Weights of a small transformer language model: 14 layers, attention and MLP in parallel.
Each number is 200 + 40 x the weight over its row's rms, rounded and kept within 0 to 999. Layers, rows and columns count from 0. The size before them is the row's rms in percent of the matrix's.

# down: layer 9 MLP down (transposed), 256x64, rms 0.13, rows 214-238, columns 0-63
# up: layer 9 MLP up, 256x64, rms 0.288, rows 215-238, columns 0-63
down214,102,131,247,192,189,171,229,258,155,116,283,216,137,234,175,211,179,223,212,174,197,213,238,131,173,184,224,281,163,235,247,212,235,194,213,253,208,196,191,168,201,225,163,154,252,182,204,189,156,300,211,209,174,201,164,147,244,209,140,244,255,137,180,198,151
up215,100,122,261,209,208,268,156,205,221,151,242,208,172,204,214,167,194,242,163,221,173,155,220,199,227,236,175,214,284,203,279,225,182,215,217,193,113,221,219,121,264,209,194,171,156,118,166,210,152,205,259,242,133,171,274,215,200,221,238,187,221,201,260,186,179
down215,119,204,93,278,193,175,172,235,188,289,191,153,229,239,138,177,190,207,227,230,182,159,222,183,144,140,192,221,246,226,168,176,169,183,232,188,303,200,216,159,179,209,166,260,200,225,162,211,156,249,207,261,198,169,217,256,176,177,167,270,212,147,225,142,192
up216,106,171,198,178,190,193,246,275,174,210,201,242,179,133,267,234,259,178,196,261,243,165,223,178,188,170,194,150,211,179,196,209,86,229,187,246,193,237,176,308,185,132,237,188,196,233,166,233,202,162,183,199,234,204,213,155,194,164,207,134,218,239,95,183,224
down216,108,206,202,193,298,184,230,171,222,111,307,127,144,207,197,127,228,204,254,185,234,218,187,228,151,252,171,196,215,195,129,215,211,250,182,228,257,148,238,248,203,181,201,167,191,157,214,215,174,186,254,187,212,220,193,244,195,181,153,181,154,206,120,214,261
up217,101,195,160,186,279,212,149,198,195,191,262,187,183,258,221,188,174,219,116,209,183,276,242,183,186,202,183,214,229,155,267,222,171,218,123,160,192,155,143,224,129,202,248,216,235,262,176,216,246,163,134,275,241,200,206,230,216,144,230,127,201,160,174,175,239
down217,104,300,222,193,235,213,189,116,219,215,178,154,98,206,200,199,222,199,207,208,235,129,213,147,299,157,155,205,245,215,231,229,157,210,201,201,280,219,183,246,179,219,202,241,242,168,166,162,194,169,165,144,182,224,242,210,139,261,164,220,181,140,209,230,176
up218,110,204,200,237,250,254,255,211,236,136,247,165,188,174,160,205,181,205,147,207,269,187,227,115,214,173,259,199,169,161,228,236,187,289,192,149,233,209,217,173,139,180,243,177,194,182,141,209,275,258,104,256,205,216,148,143,195,190,198,167,187,150,190,198,233
down218,130,188,142,134,133,266,261,219,199,190,216,282,174,214,162,170,157,229,198,179,223,216,144,198,208,200,248,196,177,176,208,154,211,198,186,224,173,205,183,159,227,236,170,206,195,310,224,266,124,255,170,236,187,86,222,190,228,180,253,185,229,237,205,146,215
up219,092,198,284,201,217,277,216,142,168,174,227,228,246,196,195,239,278,221,184,168,221,253,165,171,157,244,171,182,197,216,169,297,202,139,208,159,236,208,216,147,167,207,193,179,251,215,157,205,223,207,225,219,135,239,169,169,151,140,217,147,214,155,285,253,255
down219,083,174,207,176,254,172,209,204,264,183,174,194,184,217,276,153,182,194,195,219,137,159,159,233,148,115,190,217,234,257,211,162,172,188,174,195,292,146,228,260,192,179,213,193,132,238,180,313,158,205,201,256,216,169,199,222,224,258,131,246,185,220,192,183,250
up220,101,141,170,215,104,251,247,180,176,197,188,200,224,179,215,178,231,326,167,174,266,247,189,246,213,166,184,181,277,231,208,226,177,239,193,265,195,159,182,165,212,180,182,216,163,223,149,199,160,212,244,209,167,180,159,172,219,192,147,139,281,267,154,237,196
down220,108,146,193,258,209,131,174,209,203,221,245,145,189,225,228,264,170,112,194,205,216,120,225,251,163,193,193,152,235,222,218,242,207,193,228,224,186,225,261,190,225,199,156,253,172,178,180,201,167,161,167,145,209,156,208,165,133,304,193,253,303,232,207,208,196
up221,105,218,218,196,246,179,254,279,225,187,171,161,138,203,207,151,207,265,216,215,175,235,291,161,206,155,193,194,219,159,208,201,156,250,240,95,223,164,202,237,228,207,144,224,218,271,151,132,210,174,256,197,186,236,193,226,182,172,303,237,242,207,228,221,219
down221,100,204,240,201,188,245,192,176,209,191,186,132,188,225,254,200,200,133,197,141,223,134,186,218,267,182,304,202,233,182,219,162,214,148,215,228,205,211,170,219,262,235,227,197,160,224,193,205,136,185,192,232,264,128,130,138,195,270,237,136,195,174,273,159,248
up222,090,186,184,169,204,267,227,141,200,221,172,187,162,251,242,293,124,197,157,120,225,193,189,223,237,163,139,139,162,269,203,160,176,228,236,170,174,166,248,137,234,251,145,208,200,184,187,227,168,262,250,271,220,249,144,184,192,255,217,216,183,221,215,218,192
down222,089,234,217,246,136,147,190,240,224,157,223,238,215,139,180,160,240,217,287,310,157,238,204,162,202,216,232,209,224,144,165,218,246,178,202,224,178,255,141,248,185,174,236,225,222,216,195,88,244,134,192,164,168,192,261,206,166,181,199,159,193,179,202,152,202
up223,092,182,217,214,132,220,234,155,199,152,262,170,196,222,217,212,134,212,219,247,219,264,219,205,212,241,182,221,220,165,168,169,169,180,191,176,208,220,93,206,149,146,242,174,237,213,144,216,266,187,187,79,192,230,237,148,164,281,247,147,232,225,226,229,200
down223,087,171,180,138,161,243,154,244,265,327,197,260,197,199,171,181,189,233,201,167,238,186,211,298,137,123,224,199,201,200,219,188,253,182,176,183,207,197,205,168,253,187,128,236,187,250,159,159,238,163,178,226,200,158,217,276,263,213,174,202,164,173,215,187,181
up224,094,116,178,204,180,200,193,154,198,98,140,130,197,246,207,168,128,281,191,196,212,217,213,208,251,160,194,200,181,212,200,253,242,244,205,214,183,184,210,167,168,146,173,202,221,236,214,207,168,215,162,235,209,214,283,132,179,101,285,188,218,244,199,250,208
down224,096,201,233,166,215,154,119,141,229,255,249,221,252,201,160,132,285,150,198,197,214,216,169,243,209,180,158,219,207,159,232,179,204,202,215,192,165,205,140,160,224,230,240,242,212,196,150,158,250,256,141,203,228,200,241,165,192,235,95,277,218,217,127,208,208
up225,111,169,175,207,167,215,126,243,270,198,182,191,188,226,264,277,119,270,156,188,187,244,200,251,203,176,170,231,207,116,184,181,293,224,233,223,181,250,262,148,238,172,218,196,247,147,160,186,233,123,161,237,189,208,167,245,192,174,244,208,158,190,193,215,192
down225,098,206,269,167,147,143,256,197,151,213,164,166,186,221,173,115,208,88,270,187,172,242,177,192,220,213,212,208,238,196,225,227,213,282,248,186,224,233,175,175,139,197,182,280,171,142,264,255,199,220,180,245,209,170,212,137,183,181,223,166,187,203,256,240,195
up226,110,157,169,151,230,178,278,202,184,244,211,244,194,155,210,240,226,168,258,194,187,125,153,179,182,286,130,200,210,151,238,214,214,350,152,233,228,191,154,188,205,163,229,231,177,180,206,175,200,241,249,206,186,247,248,216,208,172,204,166,224,198,225,200,128
down226,112,242,171,205,258,155,183,209,147,167,281,195,198,193,187,250,262,154,194,192,168,115,196,150,192,251,112,190,161,171,206,177,214,235,183,196,229,191,228,297,250,250,167,170,174,160,238,269,206,260,244,186,205,213,187,196,212,193,222,182,157,128,271,192,147
up227,103,173,201,155,268,227,210,249,205,174,189,251,181,94,160,212,252,232,213,238,217,259,172,151,209,188,161,191,227,219,190,177,105,269,216,157,240,219,132,172,238,209,161,216,190,177,191,256,289,266,200,211,222,175,211,139,195,187,151,190,131,162,195,249,209
down227,096,149,276,221,227,196,248,164,184,220,102,235,207,199,210,243,262,181,188,180,200,186,174,200,230,130,203,184,258,117,222,176,210,239,188,192,176,159,211,137,179,228,281,177,276,206,190,222,161,185,156,194,157,256,171,268,281,185,248,188,161,142,230,184,204
up228,104,215,231,151,253,223,171,89,129,140,238,260,237,214,204,231,269,266,194,175,156,253,154,186,150,220,226,215,219,211,194,211,176,188,165,165,183,119,212,223,169,240,208,218,176,167,168,182,218,238,175,221,174,155,241,188,263,177,165,191,208,282,201,263,265
down228,099,187,199,232,188,250,181,231,211,199,178,204,229,230,202,234,182,151,208,190,162,183,201,108,217,180,148,135,191,268,217,181,180,232,164,185,249,263,188,199,256,151,163,113,211,241,290,257,112,248,195,168,297,211,163,171,174,189,229,178,203,160,260,184,217
up229,119,174,107,257,228,159,219,197,223,125,238,236,106,139,231,194,309,234,172,289,207,215,177,206,219,158,214,196,226,145,218,220,145,248,185,152,227,150,179,195,217,196,246,127,251,232,214,142,166,185,181,211,219,222,192,199,210,207,224,141,192,181,227,200,176
down229,163,303,165,219,248,145,259,136,104,177,186,209,192,224,158,188,189,254,170,256,184,309,185,173,178,224,181,145,194,163,223,136,247,160,209,183,269,182,185,198,199,207,238,215,199,216,140,187,221,172,204,202,177,214,220,192,172,148,159,224,269,221,211,266,169
up230,099,208,202,193,293,216,115,222,231,187,182,260,214,241,207,202,279,192,159,171,218,214,179,267,159,259,181,226,193,180,155,183,265,182,200,277,150,191,221,148,145,180,181,209,191,185,145,176,148,153,210,280,205,150,195,259,210,185,156,194,121,240,178,173,146
down230,112,184,136,191,213,215,152,281,222,163,196,268,169,177,253,155,180,207,173,270,219,182,187,99,241,217,170,169,227,232,145,202,222,167,111,214,187,243,301,210,224,172,194,224,230,148,200,170,227,142,192,260,244,159,223,233,214,185,171,166,270,209,208,163,202
up231,096,252,241,217,154,139,222,155,181,201,208,210,222,182,168,198,173,127,204,236,210,243,126,195,165,187,296,206,245,171,246,204,219,164,209,246,188,114,208,235,138,208,221,259,248,164,130,152,146,230,226,185,200,228,221,183,209,171,202,204,163,165,189,289,287
down231,093,201,227,160,211,211,217,157,226,233,152,217,212,168,245,218,190,200,261,180,173,124,220,198,211,165,99,195,207,207,200,190,164,225,134,281,227,213,258,125,264,143,203,209,196,246,238,217,176,126,193,212,180,160,220,164,172,254,253,220,178,173,321,214,193
up232,097,224,183,171,176,207,179,234,188,238,230,137,186,233,210,187,232,206,158,261,275,184,118,121,172,221,127,166,234,200,280,212,240,164,200,175,248,197,174,198,228,226,203,249,283,143,184,220,152,206,234,222,210,140,240,184,214,184,265,243,170,195,100,163,212
down232,096,200,63,320,182,169,195,171,214,234,162,253,225,199,228,216,228,201,237,183,204,216,175,208,269,179,177,236,176,187,173,150,143,237,218,223,145,237,244,204,147,223,120,235,146,206,194,188,220,238,175,145,184,187,187,226,148,242,195,204,177,230,200,283,203
up233,085,200,260,199,167,274,197,195,197,239,161,253,245,185,210,168,203,166,150,195,126,226,316,191,196,151,289,175,249,179,193,143,195,238,219,230,209,167,189,150,138,145,172,242,214,229,238,204,212,213,172,188,176,228,219,132,101,231,223,162,212,188,213,223,254
down233,072,220,204,208,176,126,242,189,206,251,230,176,212,212,245,144,219,217,257,214,248,145,174,197,222,318,181,247,189,203,233,217,174,147,240,176,167,213,271,183,167,223,266,174,267,161,220,196,115,170,249,192,245,152,199,210,195,180,140,230,168,177,164,142,134
up234,095,163,206,206,217,180,183,184,281,227,165,189,200,185,219,205,125,240,221,145,223,170,212,187,196,223,213,179,243,159,261,187,196,137,230,163,195,109,183,102,118,241,140,177,158,268,201,112,138,195,174,214,214,232,230,164,209,224,267,164,150,222,223,189,218
down234,082,272,149,197,187,181,229,164,158,200,216,210,185,187,175,230,292,146,148,198,180,141,233,164,161,131,202,238,240,180,221,187,254,256,176,247,241,206,259,275,173,160,198,254,180,220,167,268,249,110,177,233,225,193,151,227,188,214,126,216,147,191,175,199,206
up235,098,191,176,200,187,138,143,177,186,199,270,302,189,172,209,171,120,124,202,220,263,249,193,150,146,159,157,194,248,272,226,246,149,193,187,204,197,222,203,138,235,254,209,200,263,172,173,267,227,197,216,166,209,190,232,243,196,147,215,169,145,241,210,239,161
down235,092,233,124,261,246,235,221,255,209,245,267,140,188,240,199,144,293,156,191,168,177,221,174,152,277,179,137,160,205,231,186,159,204,211,203,228,203,201,182,178,170,174,103,187,194,167,221,195,222,237,190,187,261,162,219,192,152,262,149,241,204,138,228,245,193
up236,095,145,205,170,201,199,271,201,283,253,212,175,220,166,214,151,239,277,170,199,222,180,193,261,220,284,214,168,166,202,197,249,170,220,141,177,226,187,187,150,164,223,126,207,219,293,152,238,160,215,215,238,240,154,176,140,178,166,189,191,201,241,215,144,121
down236,082,186,156,158,241,182,213,177,247,163,209,135,205,199,194,170,234,150,185,161,232,205,168,249,190,201,165,300,161,229,180,197,219,175,164,229,271,181,243,240,203,112,253,187,173,198,213,259,244,207,242,228,256,154,306,220,126,133,195,231,217,187,198,172,151
up237,098,152,213,244,172,191,281,210,189,260,172,201,203,184,180,145,209,193,335,120,156,141,230,215,229,243,150,154,259,191,193,234,163,197,250,182,206,241,209,172,191,201,116,175,230,157,209,175,169,242,177,253,235,127,225,211,201,201,243,195,216,180,227,259,171
down237,090,230,151,225,164,131,133,217,186,242,175,223,216,155,257,210,231,116,192,208,179,220,168,269,193,206,257,225,248,281,226,254,184,248,179,137,249,200,204,233,231,180,189,144,182,240,137,304,199,216,213,146,179,172,166,249,174,201,136,191,167,161,193,188,194
up238,089,195,153,202,201,198,265,241,245,202,293,229,127,158,209,217,240,238,222,161,164,139,263,158,122,192,227,268,216,218,200,157,215,252,224,244,165,222,181,202,182,182,122,169,170,137,219,244,194,275,228,143,144,183,186,196,196,145,217,214,246,203,212,139,181
down238,076,173,231,215,255,206,191,197,216,182,110,186,220,196,210,192,162,202,215,174,259,177,132,190,228,224,195,201,211,236,144,117,139,230,187,107,226,191,146,242,201,152,252,191,257,306,196,211,196,124,179,253,217,209,191,203,207,196,231,237,181,198,232,310,188